config.toml
n_head = 2
positions = "rope"
qk_norm = true
bias = "none"
init = "normal"
init_std_up = 0.0334
optimizer = "adamw"
dataset = "wikipedia_en"
Each number is 128 + 32 x the weight over its row's rms, rounded and kept within 0 to 255. Layers, rows and columns count from 0. Numbers have three digits each. The size before them is the row's rms in percent of the matrix's.

# q: layer 3 attention query, 128x224, rms 0.105, rows 120-127, columns 0-111
# k: layer 3 attention key, 128x224, rms 0.108, rows 120-127, columns 0-111
# v: layer 3 attention value, 128x224, rms 0.103, rows 64-115, columns 0-111
# o: layer 3 attention output (transposed), 128x224, rms 0.119, rows 64-115, columns 0-111
q120 086:171145099135159128142113106147140139156004119118108066161152141099181123107178125128096147125129166118091145102127086107123070131097085137112132190130089106112122179148083085119174119184133161115149078178126117191149134152179122107087129149061083120132085145107100085089146085131090093055120159085083127145100086192131110172171195148155
k120 084:166163070109076202145140176147140059139113160120128139184119111133184140131177103123161111127078126074089132113161135168130108153116096185160105152170077147177103134131148156132109099148084094064162137184102123154116061079170145130060085109132106153114105141088115093092161119087111067129130066083194116143106153134172113141122136159124
q121 093:139091130106129144082063118136123149164091107128112130141112119160115104124160143106076136158046123148113103104079109100108135126083098200068111183149064130125094175168080124115138137150093157142179093148142134195117114157141153136092122127119121081166092172107119134140125119122052120066130102094079134112096107204147102098152181134122
k121 093:160131108106110174062091138157153119125101104129145088139167106139085107136148125131164141115056132165166144063151121096138143112093154121140153157160148068135100120122176184127098057126125097070119155138108178153172100119119132117114129113092161100176056136101068124116182097139092071041087102179147139129069154154174111129096143127101
q122 083:058163164118134119130044157169151157148126135074144124189143160128186104133100141082080157113083147160140122136162154134109142090125124107173081109126113160115134162122136067193133121151157108166101131132117145120058181092154110112162122172106150122163074119137161093156112122158171154109111162152097133108111183094136077121163128118173
k122 079:114122146118122117163113163083124113111170109118148171157162161121146109157128098112087155115139169182192144157095050167150117133138107190164111119162095183173121130121176123095142145116145076147136123150078154126143125163106122127123101137103145134119100103112112109117097120110112118134088230129126096074131213119059086102159146175141
q123 092:165083167161128112138162165079084057139146146116129083044124095095109116148119137145188078109096117116107104135092145189117126077106150092154173136119131123156179138113138143098109097130098118102106132136114121145140125146114116158123126105215087112099150139151141160159114102160119162171180109157208161124167166138111138127084113122061
k123 089:145101186150150093115193040098123138162133137096150121099152117093103116109101164089121115105141112147124140188129132071139128156190163101102135078089114127077137133156106116160140150106126159163102121119172135149132174196112066134148173176144149088146177159169140150139117077138157207140208096138124168134127086124084145066123148092142
q124 094:181114088103124172199122123152152170073122183152139078080116148096150140102156094152091113130192108098174135115156110055156119194105102081160110088105138117174139100163118104146175131181132116059117151167116091095184098133081141136102104119121138191120124071129150121197099114087188130142161195105110152123150132119146161127065122123169
k124 089:172143056124129049154146137108139111086110137083115145123101152129137099106182095130134090132190129120119078109159224136108148131145124157144084127113129122193123158172117080123150148167107136122164168132174156125113102053093169148139081109140176181125133024126155113148063099147186125108119139098130074215098128094132147106114105084100
q125 085:137052157148124168183094135142127112184172107148132146122123134124091058115181194149141089125092091086127145135052152072139129100165163168100139103051142188125167162095097122116131156133096095093139094160177175125117094161091115129091080110161126171083174110159157147141197117137102122107120123132118099125099102157166113152104133145068
k125 084:127146165126102108096094147154156105203121071117148105089133110116116117125131149117092091127079132117141161148104193144154065184159144045104122070103151153112152135080150111176116128094134183120112087081156184118106127108141091147103140102138142092156124120167094121063193161135069179110169106144098143174160109138143164147118135122107
q126 079:148109130178140169130161154103143110115046159120092130122117136105154163105151085102115176167075158175126102045140172160102133116129135106176098170163114114111088173141104127126056089141132173086109109145111112143117114154194145097102135137128131099117099171084136150169099095129190144123109182070072118170101108051150111113172196151114
k126 087:158097107124077195126140127093130131100119087212115126090160102152093102112160099178129149128120137168162130086127105078169110090133131228146159118169152124140100060153120116066079146123156131098117199149072116093147108134149094088101164126131104110111137136159129113144109102147178099167019170153145117151124134146130098121166152118127
q127 089:159168071163124162162143171133164130108148160114115153129087128140114146163138101128162111121128137183150117111167168163140110090209146126151084121151169146141134140106108114109092120154163113145095103127129125100129109085215123077115149181075061092137160135090073119138137186094135160091124146124130109105118152079157136109123148158160
k127 092:170183164155128141160159103101102094081168087187150137115108115076118142185135159192143136114154087106117076125142093176136114087178133213157163083125108174085116128135091134050108212152179109157189109118122086080131185121150121084119147125112103110107143155134164120120110219126148115126085140111135129175140155146109064131162170178175
v64 091:126146122105188161128164134169221171115076028141143154151098116104146089125129150188117149104110091171151130100164139121135092088136163117129176131128141161123172091097141164094147177144126127144133106082152150183234140121141127111129132199146078116163193133181103071111112149125151164059048077170060135120138166126148093124124141132118
o64 089:071138148120100123200131107104093112103173131138078143164157131118151095138111099128100118125094083167082123076136180142213103134101060160126106130125092187106169084193149119129163127144093115144140160139105069092150166113096177135147118121155095161183087182127148128083085159101111136135130124156127199141141137169070134137141157106167
v65 092:122124128121122117162113102127087116171107141099119135137125131117133138136130149105123102122117163116139140167064128098120123168139134142120106129145127134130083128148148134157102073146184092167135083164092111112092151116077115084178145095148146162076049142064126121188135101101129108159130136163144123118114084147123199140098137108109
o65 087:175128101130188125057144081166198122139140142102125177154084056127126166146147185149122098156215127135123152161158171103080131139179175106107151128130099115102081132102089134119068160096152146142118047123138157163127087123128091106089102170126154107084166119150107066090134066139121113074127101095139124165112068163165100149143137123098
v66 096:180095146136152126145108151134186191126173079122111131181112078108167108139114096132075173136112123104136079174119149159124111160132136141111126073123142118144172121155122142170126205104147150166103113073097097089107138090093158105139124169150158026170133116122095068111106122174183113096134109143112146135162093083121163111200161126122
o66 098:116134114159034146157185112102098084140117209096070117096138103113142205147169096127240143108136070129146109091149114120142084156063169094111145116117152131149104106093122108158134102129111143084127134159119229097128162084114147133111150166079130129114118175091155136160099112134122101160146148136117117158142109103088174079136131082161
v67 104:164155163109141072104172122163166103099150152108194165092104169109142118122168139131189044147176083167147106115206144066158162104147128130106113138071140157138134102136146129076167117143107136098137154156150147125170162114092145162144114142120111204130178106173157115152063116110106162098093113095105132133128168135134088129078106113140
o67 104:103102109058107144161141137121103129110089198134133080095169133130153121133082143092186154107057135155083140109116120109214115081166130059129163091087104157097155096172184134122167138144148081134114150111104126165191127075125168103149171085181082160090099106131150103117117189143164116125091096086119167075095125144125117155127148141096
v68 098:129114144130158169137144136166168159121120074152161119119112096190125141103101122183141190087086092129156111080144107133108108069108131113167154164199085125082161116124100139111143147117082129100122130124150109139145106143162108158081117125114095077117227180171049107057117128143144167106085139148083152100121126133163077111109147148149
o68 116:134121160131084133190125121125097152122147042185089110170141172122150089124109128152014114107089123151119132118101115147148117139091073231155079155149159158140188104172087119132088111147092095106142162135113030092119133129146150146096083107157099157158123170111147156134098167103132149159150165179142142110164170127107155093125133149139
v69 093:180090109148208146120124161168187161102190132124144148057100125130148101148171123156150129156107086101134093112169141150153167099115107119140075127089086181110153096116162148088154199141106124144131152176106136101093140103144171146117126113102130086164146119159105130073121138118146159100171138147107133158137178080114106087098118146144
o69 088:111107099125060127192222116108067094109087134100165068084142190116146125112150100116220152074068112138150130125093136111131129116088132113143130129075188127137145092126139101075134091162134100114068170176130164161154189149158174122158149139145087160101108141111198137162122198132101143167104144121108088126124144077148137121084125141152
v70 089:146092109154164175144118117194185205157133116163102135118111066210119119130140120135140210105108157083119160170122127123132143118094136085152151123160115144128085141160141168168124121121103152118098103125089109125120074097142181128100167111103097085116203179161059102029105096160146142159105150154078149110083056099139156127115138143141
o70 092:146123163125056152173161095092084131124100104136109125161105144180110102155160135153104125080108154157129090145120132163142100128041128148141063145116190148158136124123077094146075081163047134057123155170151142079134133113186123151077088130131123147122105161074195125105075131082101170128116137205114145171123108155101182054139143116131
v71 104:095137146105090098111112096093037095134098187094104122111145150128112135113094117076113082150134169158128120125081145135133124182140105150122096119126114131131070113109139114177080129139157110164153141178116119121099128115110144094165131113143165173125076135077176165195145118121107134154180126125205113130131108145110136133173123122120
o71 102:132142089119220113051114152190215144153131138100153157121088125135084135123156140107165150148203139077139146189156141133074165138170178092097147116101102116098087142080139159111154157106171132156108084115132178149101106152117094113143125159136195087089157102143090109137152108134132108074103093114135089147102100118180086177107095137092
v72 092:109093115147182175156084145149188190169153119173100148178136083180144137138157146167088159136114142059120150204121097158092107138118139136113148140142146103144135177155122159152155135058116217126096081072118144092094096131104120148101129099110108072116137126133082075080125101150124065130140161153051131126101087099124142133096133157109
o72 097:130118183149090133145142135067079103105137128146076134167165116168143190147129149147079135127104145151129084093089080121170084160055147151116091127165159099148144144105042095173082111103067177067161136142161092082111152100161135140067105080097105110138100147070183141105086096113130135137144166143092132153138091157074204083184207098151
v73 098:067153104124085129139182112068066033102110142087137104147181169095101141082102133067141100129121151156123126128061141150155070166142124149143107140183133107114120149078110188140131105118177096093133138104093135124135147141144092128128136125105140126117103072061174164212160131122121137164176135141169098103136144139164097145110147182151
o73 099:139104124159230135056092164126185150172183073158194172157155137082088107108110151133057093197129133086127112153111144143106131138158130166151137136177117107105103167115118164100124150093173161184138092098095092141123076216106136118147120121103173069125175114156050136132194121157136079111149094112140123079121139114166107142122109154110
v74 113:124121122134085119077124164139074138116075120147183068108133038168151170114127106125120190099148097115057184092116134149116187142088092106118149137114156111087128105134164097121093136142064130133096151175169083173122098094163107163110151144105121133074148230203094138058157141128090148143084085076152100148109055114136182118175073121159
o74 114:158167162107113112151075119158128137127116082065148088134094134172153007124163141157086157158159197150150119118148093151059169091101108133142116115094122143144103140136130095109127091168125122129098098148143142110065130133132108159151131148124155135130135138132150157186094153121108196115119142193136109145162133096130123105092064171124
v75 113:156136180110116126125140059134160108159084104128175128076119125094083119138145176104164115142140120123083159139120123103164146114126131114070160132088136154108115126169120074116134133124123141103161122143176169145171181151105137144130135177128087208048188108161135108142091114114087127113086085106058160142080151199123121138111122088134
o75 109:100122177036158121105136107119134156111091226132091134170115094152169131185069162119113133106133112147097157088147134158171138089168146083148124114129081170078129149147176168149154162149128142202135120122133113156170092000121118080137144068169136167118113085152139096106133141102190134122072108099093210130077098191123115188103174100111
v76 091:164118140096158127146052144137205199165129112106177115109119118139175144153158212134109138153106123112091173162122143091110173135124163130091115172078133133107147149153143120098196060124108206120138079169138165073149130089047112194139142125121128124097095118155153094099080089132125100110124107118032142166088161139124118129099138133118
o76 096:154154153077072132157192114073081091107074180071081090096155101146198194156106180127168164096102120163092146096089102102147142090114159097127120120141141099111161115125102111132175108133086165119121118172167130164173117008112164118104178067124076152104135127131198098114105144121145135132122127125076131108066112119128151125104212076196
v77 113:107168098165165167079158176112125147111058108109092117173128111134118155143119082156125147050140130141107087093152122158104101108081179112147189128169164105133167139043151172102108141166122103136138134091096142199169115119209146130139121183127104092170108182125121157090176151128148103141120170146120102122177112112120129149169122154114
o77 112:141152124163139081181083154126132135135201039134150140103098152126101088114150072158075126123113136122142105118145115198102127156102053209129116158117126110165174140123105095115129112133127096123113174122117070110109144223136139179139099140128129125184110151132126159105129137138088131145172149166177097120167185101089149146106061153163
v78 108:142172184123062106119140119128092069130099126090201093098163150080160119112117161106122117196153118157113172112085161131204170161128112108109147081065143143090110087136123093101126097141159105146151110170203137147121183159084086154171137110130140153083065145150171137198133151097088144127068119098135079140128108152122120156106112162148
o78 106:146170124080203089103129120139148146100087201076125115125148060112145122148124153137170139172199122143083159129145120127113177092164166036163163058098071148085108130121173160052181143126174146196124095132119137169135105081074101107166167140168128125094139132164090131134166160112107122097131087113135115116114091120144068173127114140149
v79 109:075128118096076187134165102111086117144103173107139126174124078196113197087095158141149164093094133109149093122093115161078094089136128133153116220177095095123103134121093121135112098118070152052164099135131062136146073132134117153111130150097133114131169164115089122127152117154098128153172149138127163107112116107154104089094171128150
o79 124:153114175154144133121091160152133148164186012165165134170152154139125089108091165136000104125099163119136127161090126126109140142104116209154091170163146117134153171188064141157076132099127129138142093148116034131085099212124103130101121082148123110123162117111129120167139129114112141097129142169120126135169146132109155090112122134102
v80 109:151066121097158070121057135140150205144141119112166151129105210093129109139086159114114120143118111161182087131158123070077150119200159185120121121193114151161197138182128152134163086109144161177114135122095128104188142116059083105116076135140154121134138050110181078176081123136187145078159067170156139112145133095135123085177100091123
o80 103:091086141142073190105121101139120079149105206111036136126114144113161194156123164096190124118105032129122147080123151043138141116164144107097158159142135123092132051137160119180160136106113132084140098120097125089203153071109176104129170106124101142108125105154163117087084123180197140168091119107105140124122158140132156102163151100115
v81 102:136151122178208154149114187161220191166164097138111144177092084136135132157219117153132166094160120081114147203132129143115119124101185105126154112089169117145151152136119148105149134115115180167110080088096150105129126098111134152129114155114117088132109123139095085073114119179128088105098163185066128118122104090148144124088141128121
o81 094:129129138152053112193181105065052076109106145103103113104155085151139166166160106169151128115111109187119117101130114138171086149071129118118142117138152094163157115101106087123103088123098148098126139136132157107155149108145149156080120125120072122128048191087204114103101129124115138163150158127116128145148065122083162082154155106169
v82 112:168107128164159125167101142113115127165174148114076151104172178148107101153094147129108081127165153098188132112101097122144097154145151129120130099152110117134126139151129158117120079116143108198107096114163195122022103158103144101133098031182133125156054128105136139190139132108169082133148182114104098117145135127127163139101110181094
o82 118:160107085145127095147117112103130139078118192141088134133099107118133255168148128147180156142196117139118102146118095137158114169116125115126162113140146079133168138054120109131112146089132167126137156099187127111133153096151142110091113142137122114127123115090124125073156108164139106122176158054143115134110086143102146146170185110166
v83 098:087091116106102166128093122164181193178111086142156101137108076214161124121122203096173162079090107119100157173099131098077121102125170083137139183129142133096121131158149108130165018094078155116126080121145101138166057122105140158118167083108117096101158205172091103090095133118107137137081092129086150120080107131111185106165113132108
o83 109:184152168127080149174108090096102138137092103082105122160130088168099074165124161136053133122098138167110121143070138127137137110095133151137076157153154134106145115158081096170119119178057140099123128183154119091132105072140102162093137104124105126115139155129168089077094155064114167112107093221093168155095105163087164082113160081160
v84 102:116127123097071130137191056054055058082132142118086177167164180105103144093055114141116076097103149152173086066124133102130036157143120184163106095166149122170095148127102154166108136167178087118147169125081105120137140140122128069165134137136144170154129108061151154200116100103147118148134139127206141105142121150110153135183184115107
o84 100:119100138148212121077093142172226163160199084180159177151138147121111141106099141131085097134115086085113117147172168114145107120176130197115155137171109142118133155161143153165104197077166131158144105052086075103110123176127121112140102113138159110165175107151053107130190077145130068124147104083174130125132137176096135179169137150058
v85 101:135168157093173173171107118143173177138099065136108141149127142168111164119081129170155135054064144094144085125134107098090080075104165136161166156159151108190143161124130172146139120144133144109150096099098142135227091130141105088164117193156104155142146089105088077117130092141182101109122145192116185105115161175140112129133203105106
o85 104:100138170138134136133145133143133149148202065195108173135112120132154131137079098134004109088117095135101137075180147130154102139152090208108074180158133121149151141190111136199080174115095109116138135112105058140104126135134154121091066107142098152179155127128127091103122090107137138139119149158132158157143135220087135131105150098120
v86 106:120136116117090136140184141045076033068126146117061149166171152072118168103143060145069116138124193143140075096102118179153058136108106191123119093161137108188126162105090173133129176132138161101153181067058114097115165159136122109143108143116154133149117100043190183179167123154114086154176181132170129132168150124133090136161172124136
o86 107:092102132158196122090126200131180114141222058168149159124175175087117160096105094121075111154114114070137110130127107139120115152152101193132145145152093117151147164110114158150126173057190137173131099062094105094087124211133140116134115094099152078152135096114056144181179095160129048136164137094166070107145171102141116164140118155064
v87 088:125109120168151128083135168181111176155062162173139086107107075152110124126149115140107175124143118116065190097157150138083216101099112073110125148076167144087096150142157095125100184156089126169116157140124111153116094083139193173089167144082108128110145165176162157046129147109100116150105121075106094144124083092114213127201065133151
o87 094:140158163104081085136105138154098119088082156041149102119103159170124054135199130146172165121120154144182131150154122171079164106112118082157104122066145124126103138109124099097168103169123118113087157163168158101142132077158101150153137159133164137116102135121199147140098164090097168143091144169121118145120138125173128136085083142172
v88 105:148124175127150142137088174135175135148156172125183104172108088128167095132164176125115183198138110075107111222103126175168202157141105123085123085069093093118162104155105119117139149086164179070103083106196101074097133083113047139134140163107172105110118108159068105129157139179117176113134121107109106138137126142135103099117148138160
o88 098:166174143104075140157169126116085114170091152089120111113178077134152145107139132138187166185171142151124163108100107086124144131063168068146118100097123118142053118105123141107121090136122151108090103164120193151098132121082116123142171158114085129092121149126139204184085164128121167161137161148086077094157079060123161062149100140151
v89 122:189156134161138087165154092139155119119152082123122148087127167052158115165141134117111062149145129114149141107163139082182131181114133129137161057065152176169118097125162148104139136170197112150129141162087179137171170162096146107169119160161141196133115096117144118165098113085178135123084145154113131144124148150117148177104122124132
o89 138:080118101100136125119177098115142120100106252142118136103109089105161217175123124102255127128147110128111133113167143150175113131175119041108166094112107159109155108121183140124156149141143130142136143104109170153167140058114133128143124142133146149131115104145113127086150137150137093121118098077129149110106099149118086167140170107111
v90 115:031135096150132156124109156084118071136099153098103116174137183111086140120145086109126091138163131134123158118091122134128092131132122137156084129187092122132132162095069143155140122124182146116133158143091174108091123104119056134128139087115142147111127093048167181166139119184105125163214209146095102108133127113150081152035128168168
o90 111:122088131152189119106108184115143139158197032167153178143155156085074169092134155151046123149136143116156149165127110132104121184142120203097113152170107089120135162067081163096125122077147133139139094114117080145158072218133139136131134095104145097119129084111113150125193096166151081127154126083154067105126144119172116121128153166109
v91 098:109117097101198154096068183200219192121153113138161105129081098148161118168193133144151176126123120131098179192153121139101177082108156110138129179074146144122173122147150122116173114110084176153108097134146126109133102128093179163114141105106100107136136136184113103044096144152125104090088101175053148137114136099132157110113090131130
o91 093:139134138111031145175179078071020074075057157072114071089149122149138087120172128136142130083094122179111112111096116116121139085090152090138097130091157105143118102156115066129167092183067143093126156195181156112163164070124171131116159106111067145114079139115208105107084170092097166156092116162073152173093112124116143083125148092158
v92 112:118135109099113169125141135135097135128096094136159125199120060182177152097147155137159167077089114141126114121112147111080104095113151120153138238115138109130119092127102100096138067158073148116140095148079100160223096141128141180119131165117110124114155184140074088097099150159127123088096127130103162114110117138144132074135163113108
o92 128:146148180106121134175099138138119140137176022104146131146152125146130057122103151149000099137102147141106121144114123128133142121119089212141092141143140119108165113205118104153096144125102114124109104149131058107100117147115124154112144070143087133137140153125145112149128145098086162107143117199107146156141129150089153111104124137128
v93 126:114096111116070151103131139119084130094149142139129071151138074204128116102103125140133210103073103149114076127128119171112141122119095127142113132179104074109151097115115129143096115118083102106089146126126042121073078121183105116098131098088117055150149200153054135093159135129120165126134091128181138108131113116145113092180148120152
o93 127:148149128160087163156108109148127137148132025128147099136116162136127021084161100132108105139124157107157106162119121120065149117060136166145094160108155130164070114153097112128083089152111090080111130158119154100063139231143126148137113174094130114135141163130123130188090149104095180159150148206125117133175147069136146050127036166123
v94 104:096112113080143157099088141125180162124119126123175143187124145080192099141169166081097136186164111138092150214106141156103169187167160157106119104088188106140142116165154132156152086111185189139091098076122115071159139076059122124130151112099159101131088061111193101170144129168091119106096084120098075130134091105084146116180083137110
o94 109:158145142109151123118108121096109103120089228044128148106168046120124202137155124122195160206127086141132125095127145060134140112125186074112147110138102135099074095092140100113189132133138188134114075140108192114169131111075125112158191131103141115109112122133125127084109118163128110138123072104078117144099096113134153096161163103158
v95 089:143085140103055086128155068104037092131152195124068114118115168115091102111132092077131107142085164157136123144102124131149100138122120142152052121166068112150047139159086113189116169137123099109110156136063099080057131134126116092126105096098153139125138114072149170139116115131152147170191111149175198122101105160112107111139136091143
o95 096:127098075137141179066163132158166117162118110143165146133101150117103128106113129106146119077135108078171120166132134112062124129171206101101143159100143142159085150097133177158110131120119107133111085138118229149127095116167118086107129144100163109092157105141110087179164095104150102129107105130139141132115137091204103137099111131085
v96 092:085155136085039100118200089085035067101125190090115148145168147105113107096137128106146051129155154170127117128118122095144119139153100156125072106139101154104045117107122094127115122176143114097130148180110136140136119087111107096152095136128112191121132126066184175209113119070139174143146106110191121137114102148140106125112112102136
o96 089:129088103124214150070067146204212175143213083140183153162115121133107099071123152119091136155121142095103141162124158114098126099211138155134125131105081157117100121130149150114101130118172101167115049105119115159101088179120110111148152160142165072112131099149076106143143097152132120085086112077142132105113145135177062160129083185075
v97 084:179106122163146093080077137157118157085099153150132103079095092103145103147151097138090171174114135119061164081188141157159246128100104109090107099058154136130129126136142107137102200152118133177099182166091100138090131102150184135122153143107127142112139160180127161088116133115089162104111104099132082161144127121121170126173064113157
o97 097:095159093092085102124160109138109110109065187060145105082103151149123075136179103120255157095136139114169150142166133129076158091127133072123141129055146133149075096102160104114170093160144098111098153149133228119126134097135142140160143168113159158107105139141168147162105172114108167149105137132126110136124140092178101145110075153143
v98 099:167158151163214113129134200157188111131126135095151115101091187086110130135147123152148116138165095103127136073179120134156143096110134101115149145096119134154198149123105156088172179117126130128141155132141169129112174128134088173133104154115146095151140076162159148089130120131136113104131164115094101155158176113130079149076098169156
o98 093:153130129133082087178172171086067092108100161124110077074168145093159167125113109151183149092096124144140140076144066148159135142108092131159172121137155095158188122108136133093192124123161114141132190122121095130175174109133162121152152101133080156145088122124171184130149181149143098181152180091153087064130153077121146147116163161182
v99 105:105147105111188117109201149096076103095066129112071139201141124091087147147146066135108093055211133143124127143125112161108106177139172132105137121145143108125124164121088101134114170169160177168085112051110167157134068117139148125101116136146112114175134126097156120118165142151087106119128098089080096112151086085088122133135071147125
o99 098:100134109120130058163033186127139135116213120138173152145132095144127192110179074150122131186126139149155080124150130176146122188118068151126127134128064103125085133068100090157125121118127138150092132117125131125109107171152097135121134133095164076160062142099119122133178099178133081137168143040187151136134104130137167157145133182157
v100 101:113131199079038142128129078129066114127123181146176091129139127161132092107115157105172148158134116157092151170107127118146193141162096110118088105106089149079056079146135068118082096158122096114118136204178104141090105112132095090152134109118120177062124167133088147207130137088096193140088088116157130113109106158130114105088111077158
o100 100:145148120094201156086089105210167188125137107125180141151093100151125038090128148114103127174180167120110178168146163111093158106157150079150104127063091173109040118156135173122065114159131111149101090140127152173092085154124091116157129190129139123103147116170092107162104134114116183077097104142124140131130095149179063113121068167075
v101 096:091133118126138108117125173110144129093107129111160130142131167153112152112102073157114121145189082156156157078154105143127083129132118141132169133151114105156173147125118164099167131116076179115097149099149135141139121138110078185114113118140099139124157125162163123170116150153085121108116137086091110115146123097123093140060064141154
o101 100:113114185151121110168081160100103132099158073180106093128180180105142145094102139163062130165113148148079100097111048130172116140106084225106130116162118119106153147124096115135151107093132102120155133094106022090132131143122139133136145056116143104146090141117127179128152149151174121156137149099146116090146146129094132106163160171096
v102 099:147110127115195170107088189167190177146140064162181107133110077145145118135177160166121174164175073111092131138125143127105183112143135117109159167092135103090185095134128085094150135118110192123110105115145136156183104117144113173095138147130113117111151147185106090076127147180114142089113089101039088148113128086151134094135096112141
o102 099:138142204089080091193108125103053133110153110088098091165145097132182111130136128140095140157105161180154126073100122115152144123074077154147064134127106118101113092162118070125121075156127151137093137146144084094124160140079123171147162119156102136138088124090203170125070178143126181153119158132072105130163132121108191074123117127182
v103 095:124137160087034134106145058078039064106089152113128129129172107124129144105095142123152077129154171192109098092086119105145095149129104181117140117138141119124064124121134084114086076153136106120165146143134110159131127184137107098162126124157110188091106201116147138170138137095130118159099132111193120117151113181130160141193125109114
o103 087:141134138100237097086035149187222182150175088148122147160086090149131090141118147138055134181183149126100136155153134132108161109173106180151144132136065152093136123164129144159096186104170153191141071100104082122064090172100084130134111120152149108151143119159073109095138112132116109078121103135166119142146126170134108180145092126069
v104 094:165122117123016107155100082091081105134189185110145151161157176144141144125109180108128087174134100136145102136131098086172116132196119166134093135182101095120100111167090092140124097067121092104129120189137087102117059182082089121144102089166139157137070120090094138205112109116191113150167132164176153086117102160161144088101136072125
o104 090:099104103136157202046104130166151146180131102145116123153113106152128155151087187116064164093136105084123164168112165027134106080168179160106155145132146113154116138175113142159065116077144116073166087102175117149136136130106130111089156147126115111061167115144099107133104067153153126108134130103145132124161124121113104099177128112074
v105 103:172124167076138181121122088150211171157163121100192129165148057192173082131162179154150153128125103152111081162130122136148113112152170123111147134106094117126133088172152081124133117114121151124119069127154141122116070140091163131096135156167084105133144141176075052133080123122168133090094105099051142119113093141128140095154184106118
o105 098:121140151090081151199129071115094154116124178114087118156136083155168154155103112124150179114103088140067128086132110110192095117084142100133128115085155156121146075157108091160089135145096151090135141171141145128119164073132140144117170142172062156116100151086185118134063162096126170122138138142077168158155100143038172061134164090160
v106 078:097115120112124097159129130077060114099158128150145146159137157096179110098125091102085131166131118145149121173079124153132124188185114166149074115122114150140124074134109165156122128164206108151118137128107070119101162069090083059137115116132191157115096098071159096247162154168131166113148087170151096125116137121135126092088124093149
o106 086:144112137128205154061124126192165118132181089135178171160156110094120116085136154120065084226154131104136132148130187085103124133166167128127125108118083138096057129142117151118086142088170155160088045116098127116115117211074124109185143148108158096090158096124067134149158102138108106082133092082126092137135101140172103102167117164068
v107 092:110111122168235093112056174144180188121101116149089125112132145129073149130113101123064136107182125076138161131164135170101119142109132100114156122125153095153196165137137186182155103108130190143117134039129166114086142091108127182123146096113140094169101096164181126099128096173115085123145136103079097150151129104106149159128082149149
o107 094:126129131131046101156144136075078074089052204112053113094161149125109203173166130130214110125130104145133085099117059147143130152073150091077154113180155068127149150060114106139216126108096174107116173138125161082169150042145155119142121088107138126155096104088146136112136121129171092155161136099117096094101118107107158100144197079169
v108 096:135126090162219133112081180173207212162167109125130161138070085137106104181181125126163134099128086088146111193159140114109154085132167117110134138109153128117167156157130148125159130101106150174128080119145146094147124100086147139132128157119136084130092142163104103043111099156133094096146146163092112122160121105133150102134081137132
o108 097:134136096128006107195186093072058070126055181092100072093134115137132165167166101135215138081078097178129123109114116115160117126081148092113147152140164076140133118115101090126150094137096126079124155164142179131161158055137143137101143127120085127103086151134186090080102154136122136156125135109102103135134095089117153111149134079174
v109 095:074053152093139133140057140187189210126124120174111103096110162137136089134119154109150185134057117073105163135167141130080202096130137108155085158122110160123141169189158150168153136136080170161124135134134108083087149055118178142115125064085121087116141083166170151081095107118098143082135081140112170160089140122095120119138086127127
o109 098:133129141124059173126191072095084107088020203084101101106149175137107109129123142121208120085080077125156125121117106097092144102118177084100134155126179130126127097102133132136192109176065122094137158183141185131166119048148160092121126112092109159128133124128171121140072133086132146159106113182088175142067157124160127106105162087156
v110 099:105125124119077108126170106056040048095139164120062139110147171104082166093074082113111086105096164121173086082120121135113087141133108155148110105134130112182096147125140159178104148157144066126167178117070095127096154178158127090150131113122156151144136123063185192231150138096128107174153141125229122132171148137088121148171142128108
o110 097:145122105156215098075102166180207129149167097145150162116121173114093123104115108105122105157166124065153115165166145142110140119183128150114180144163122128116129164137141177153130195082176127176138115054088121141089135196148097109157100119117183100149176075140033111146191113141139068114141110092183090130139157138139106195139093160061
v111 093:105150139105053102112135079084066097113117177116091167181141120122128126131125086111114067139159159180129091122138117110139133175107103153099107075122124117142075116132142089160062136151190120119133140139103132129114143153130109067172126153154114194128103165082140148186124100117148115146126127121225114129168077152123145145180186099113
o111 092:115131088115205132075091144176217151175182134127122180130077105153116146130153115105151150158194135099106147150196170125108137134190130107087141125084092140138075128120139135129094168120188124130145095099095150147083109173120110104136121168130172120111139102149054102138103096184131114077130128073158109153153109137136080159125079130061
v112 092:122145151106020135117116073101025093133111182141149105135151129165092123117082194123151119155114152124134124136089121119134150160153081139130099133165103138094034093116094080149083111145143109082128134186131104126116088126135102071121138110115139188083133146109086148164152125117113183155142108126163129106097117160133118116117136097161
o112 096:134133140117203140063058131207192186158171070181168153185105120154113071113102163115043120179153183099140149162138165117095144105147113158140092142127101160106073143141117156125068139127155127133117059109121112145090076198123089122119103145140163090121156096120082145122107112133129173098105123149117134126154133159176120119150082156078
v113 094:138151086143223151128121176155217194100115050156067151157114122123136115138135062161130158108125128107129106123145122167101116089122148119144192137110164105166173156088146170125124190128104146176116116066110172151165077117188170109119127157165076095188161099138083092075142132164163112095093123148111117120162119092123121129154145143098
o113 089:109152144153068105179122143089082116110189108158124125113134152133073103150149051136139138123121132136131077082175136150168097151079042179104083128128135113144134109117126086133126117157098149102122206116120083068130184163149162152133074128101116146196082178081126177070072112130104114156169162138121156148165136168079170112126144121167
v114 090:150124051195235132156148208155197155107172133112140142148091097098151126173186117126150117090162117109130107171157137152122132121109140113137137129116113150155187156108121214125170140093113118128116122073113131091133161133103145119109127166104142074168138103108100105084136127143125119123147141160126108144146145040135121118091114172136
o114 089:155106095180032124198178142068075072136100169105147100077149125100132213120169109145192112126076144151152101102091089136149107158071127110148120115163163093138139107093099116094143107131127154094117158154132163115152163127139137149114146115094110102118096156092165144117155144164099092165137145091108089097157114071104170110161141123147
v115 105:117128187097058130137156055136095106142080144113167111104128127128114101141103158125171168132118103173110137100119117099170140092135104102127114145135082176039051100121105067137096130165117108133158126206171120162119165112162106100120127156121103163074173177129100159132137150090109186118088094138124158111092115159142061116067153092156
o115 099:108120127087190143091129090190173186151109120138153153183093117151142046112104193119121107122164138131113183132148168163106153092177135103155107119082061207108102121163167194094097109146138089164121102144131116168141057134122119103144122164190130144107141139186100108146126137099121174092073098151146179137108116146181055155093073173114